{
  "n_head": 12,
  "vocab_size": 16384,
  "activation": "squared_relu",
  "norm_eps": 1e-05,
  "rope_fraction": 1.0,
  "tie_embeddings": false,
  "init": "normal",
  "init_std_qkv": 0.0169,
  "init_std_o": 0.0,
  "init_mimetic": 0.5,
  "lr": 0.000753,
  "beta1": 0.9,
  "lr_head": 0.00543,
  "schedule": "wsd",
  "decay_shape": "pow"
}
Each number is 500 + 40 x the weight over its row's rms, rounded and kept within 0 to 999. Layers, rows and columns count from 0. Numbers have three digits each. The size before them is the row's rms in percent of the matrix's.

# layer 3 MLP down (transposed), 3072x768, rms 0.0372, rows 2845-2855, columns 512-639
107:465483431578507460431540500467445501458438478493479564516531407521471476521465464448470506466501529515479457491467528475520481495521467467460501469580536434540430527584528517540466489516495518527508491557569389523569445475547530520594519515442559485485530544535454450529509487534457442488554499477475525513462471501468478498512500496541479433488466515478507489491535469532486393558432
107:492560588475493469493537601542515504489487425511503509507462423555495473488465487479507502493481582534441533533575492424500516409466469567461526486523520517520462494543480420507501558480419574506495482531536506516543493452482521547534394417580481489442532478507559601544465572508451587579537446496501504480529525477487463539557496467489507486522370481484512456581447447541488515539524
104:453526593491455567432520521525420490447483442490461531482511514525464508465522453468561479457503525500506527430489559465484446472524466551479560491401469432563552523457443409547536426438558545444487498553440465432492569474501511501503471467459508537542498494548513495468593511422505434538513537525454521471497525478494569512493482547524476482455505553507537497525510486435536515476522
107:430465433535530497534501557563496534538462526525483490567503423446463528493469484465540448496531537445470519594440558485530514564485454488485473443507586491461537576531492496594502570494484532501478524496581476554455565552481522447504449504458581504535538547416480433528495440468475536466536433507565506479477539460487484570554523546542478558428448531547500508485530553549505511477479
103:511486469458549461519478516529428434544502516514475518463562516443470484491507518505507472569465515478550513465479528440517481448493529503500464572494414461519521473489572530505533432485492568452485430479502524537424498523484552545444458544449511514540438519439516531495513482593541495499432537522433439547509544515527502518575474511478571516533492466487506417439593455485510511502479
103:508499563493479496548497460576574554533493480517433542450580554556508514453504489481453442508485537528487502512476539492509491464530491572539533465505604441487535516467496495477658496527510538524520502493565477523466480451478502478525465459474448550483528479532538568512496478510478531560449516538526565603539447530560480478562506469523461426551532495455517518514498497472458513469538
113:508514387440498392500516449446525506523532485523538493467520507519521469462513449533488525453505458545511526471564472575597484491465439465524495500537544520482470448469515511433517463514529469539439489459479480491570561483470529453485572535431516547510435477444571438413472463510507507446587527507559548455505487455514426485413440412579455541477518494552517470506501423508538517470487
119:566461471506470507503459506507461506512532523547482529461460565525455453518497532541492575435505511484476491540497473523428503562472493512461518480552520562531533478533444508526541568541458486513497541455518501458512500539491459539528567484510491457489544568517480522475536469526530545533523550506507462471499548532556515497444457468454461534546459510517439542441475531484505475544507
111:430494401482439530416463446500517510470532509466491496440459557472408511432528516472573527471529446538495478487494522478554516504511497519490475541532526452463474508542518526487500480497492491546493563471430484544511453488562510522549487464498593469485508487528582452485517528555597477516516515479475596458455528499506473516483496462412458425467551474491555506471504528448516460529481
106:492478451491398506452509501502535546438491495512488464498526510526528465479579530565469555538529502581425553509486523537534493502488534491497452409509493477462543540498598499546508552480562543487484542476545478522494456494448499480424507534509534543525494531453388421537526507559487510490458518512455532496440597548524563480412456552521538466434420549488494485484561490417448425416463
111:497546719490485484479505519462533511489470537541531532487486494433578533469502484522453495458494469512510508470530398459565564526444505446497528482503519581525496548516475498510486563555545477383549450501545545467444393480494521513524421516468538571464557512519459460468455462563539529427550452586532541506482472500507524402469532533481517540435469474509483525510487482556554500380501
# layer 3 MLP up, 3072x768, rms 0.0404, rows 2846-2856, columns 512-639
107:493499487468544564498466520490533484487452460516517493488440535456536556483516485538584534550515481478419561501498489524511533491498576533511552558503466562483474545511519454508563501470481548543505556435499560481488518404504526553526452484529464565497533525525532422528538561463496469443580512564483578500497458455491501539570457572483466525554549458499481496483442519532498449546491
103:506479497533506482461473488563464501475586526491470468516434528536434452597520452548502497483479500504465490440531490483438490459486540503462518490537463488451480468559464511446436503530511585609476507495483569537534400466441480432504532510518450508492488402453512452496510547539555498482501504418515520520488438504480515492489561488518491501574523482449483510464536548487476455522490
106:572546486537562523519531473455546494520465557529525503500493522493467517428581467502614572470507527467442458459468473513566509478425489525530514517514548498431483501522471527485410494515492577581443543483469515498440557467524502531470517541509419557494514445516447498504470527481503484607500489551522550531522511551477507523501535505551551484563480510528503576513504468483497450480467
110:390550499452513496459553518541520496499489477527543457473495529574446528510477492481537507513463532436535397500499538442557467493510479452555425455466476482562397470471508416479625450462446508506484493498501576585536500487482401522516488487503448444478495485495470558548511616523442496522583481494513463452497460492502568497485470535476452518516476546517424564471470524557489507501486
099:471532492503484546454574506409459477422470513528446480515516494497499477440521529543569509519495434456501525522522453449499499568535518488514498508499485447509509532421539529509500405470528473464585530503518489490478515531475512461562507497476504548545471513538478464548572515464519529495471456572512428461466453501465485529470500519459575586500462456552483457476493442476484468574467
112:464513488478546487436490523474451447495444527558514529466485475425496564462487578563487487471473469503488521488525459491517548482530459448530465537459494508470518537526460515485447406486449511480498492450512485496531559491494463459493517564527608521581496520507522490499571515515414483465479417534532523528498477469482447546478499498409489473569450468444474495448523520532485466527494
124:486502477559484524470464548532465505491589506491516475536527497462503550436443463502449537503520490478511529463531520541520524503509474477514433464441497549543487596519473474497458479481537466553516507519507468508492468427489502456536499529559546488495491467535495493527592491594501448438598552551479554523482456481568524553429514476539488532472464534493464521530473589498505527528534
112:522518479559462522485496510522457461528507469432542439530447485475479515495535545498467560489534542497537533444532511420468569401442553512496410547484491533473398548491519531573445550539531506543472439551517521479488452508502493492466478472460477506434433408481477457474488507593546476560521485507458426509501526509541511547481513573543504470522535514541488518520461490475532559482524
103:476516493520429522474453523558463532516500503509515493522522530582425538544433477565539497499507465487536423486470526489486492476474440494471556461446480491591487500444517466442484580417586476509508536486519488504528463424506533491530493516504493549513554474515548543585505529462532458436475436554540487461525536554559501501483494519396476475508475515535477564492506588477492428573480
114:529524458504553461530481487471496459536496452501504494401515487455467537493442509452472535531441549504484451524511492481505499539504484489515523532571465515478497508549440470424517489487557547555524575500502471498525513445486428535488475502554556473505490459532498582491461525490472436509492483540488536493500509583495528508525461575435461520523454511575430493429522480556540479435507
112:503490465504538538449509488501511443442411470501499486566443473510513510560550515569489500501535439533490508420467487440497490502502471466556455544448580443488452455566512470457415511537527450491481460537524541458470512504492514529430492590449515525500524541428492499519444592600515526478487449533473476484535439440496560504469521423504523513472513509430541554535419588564493457509542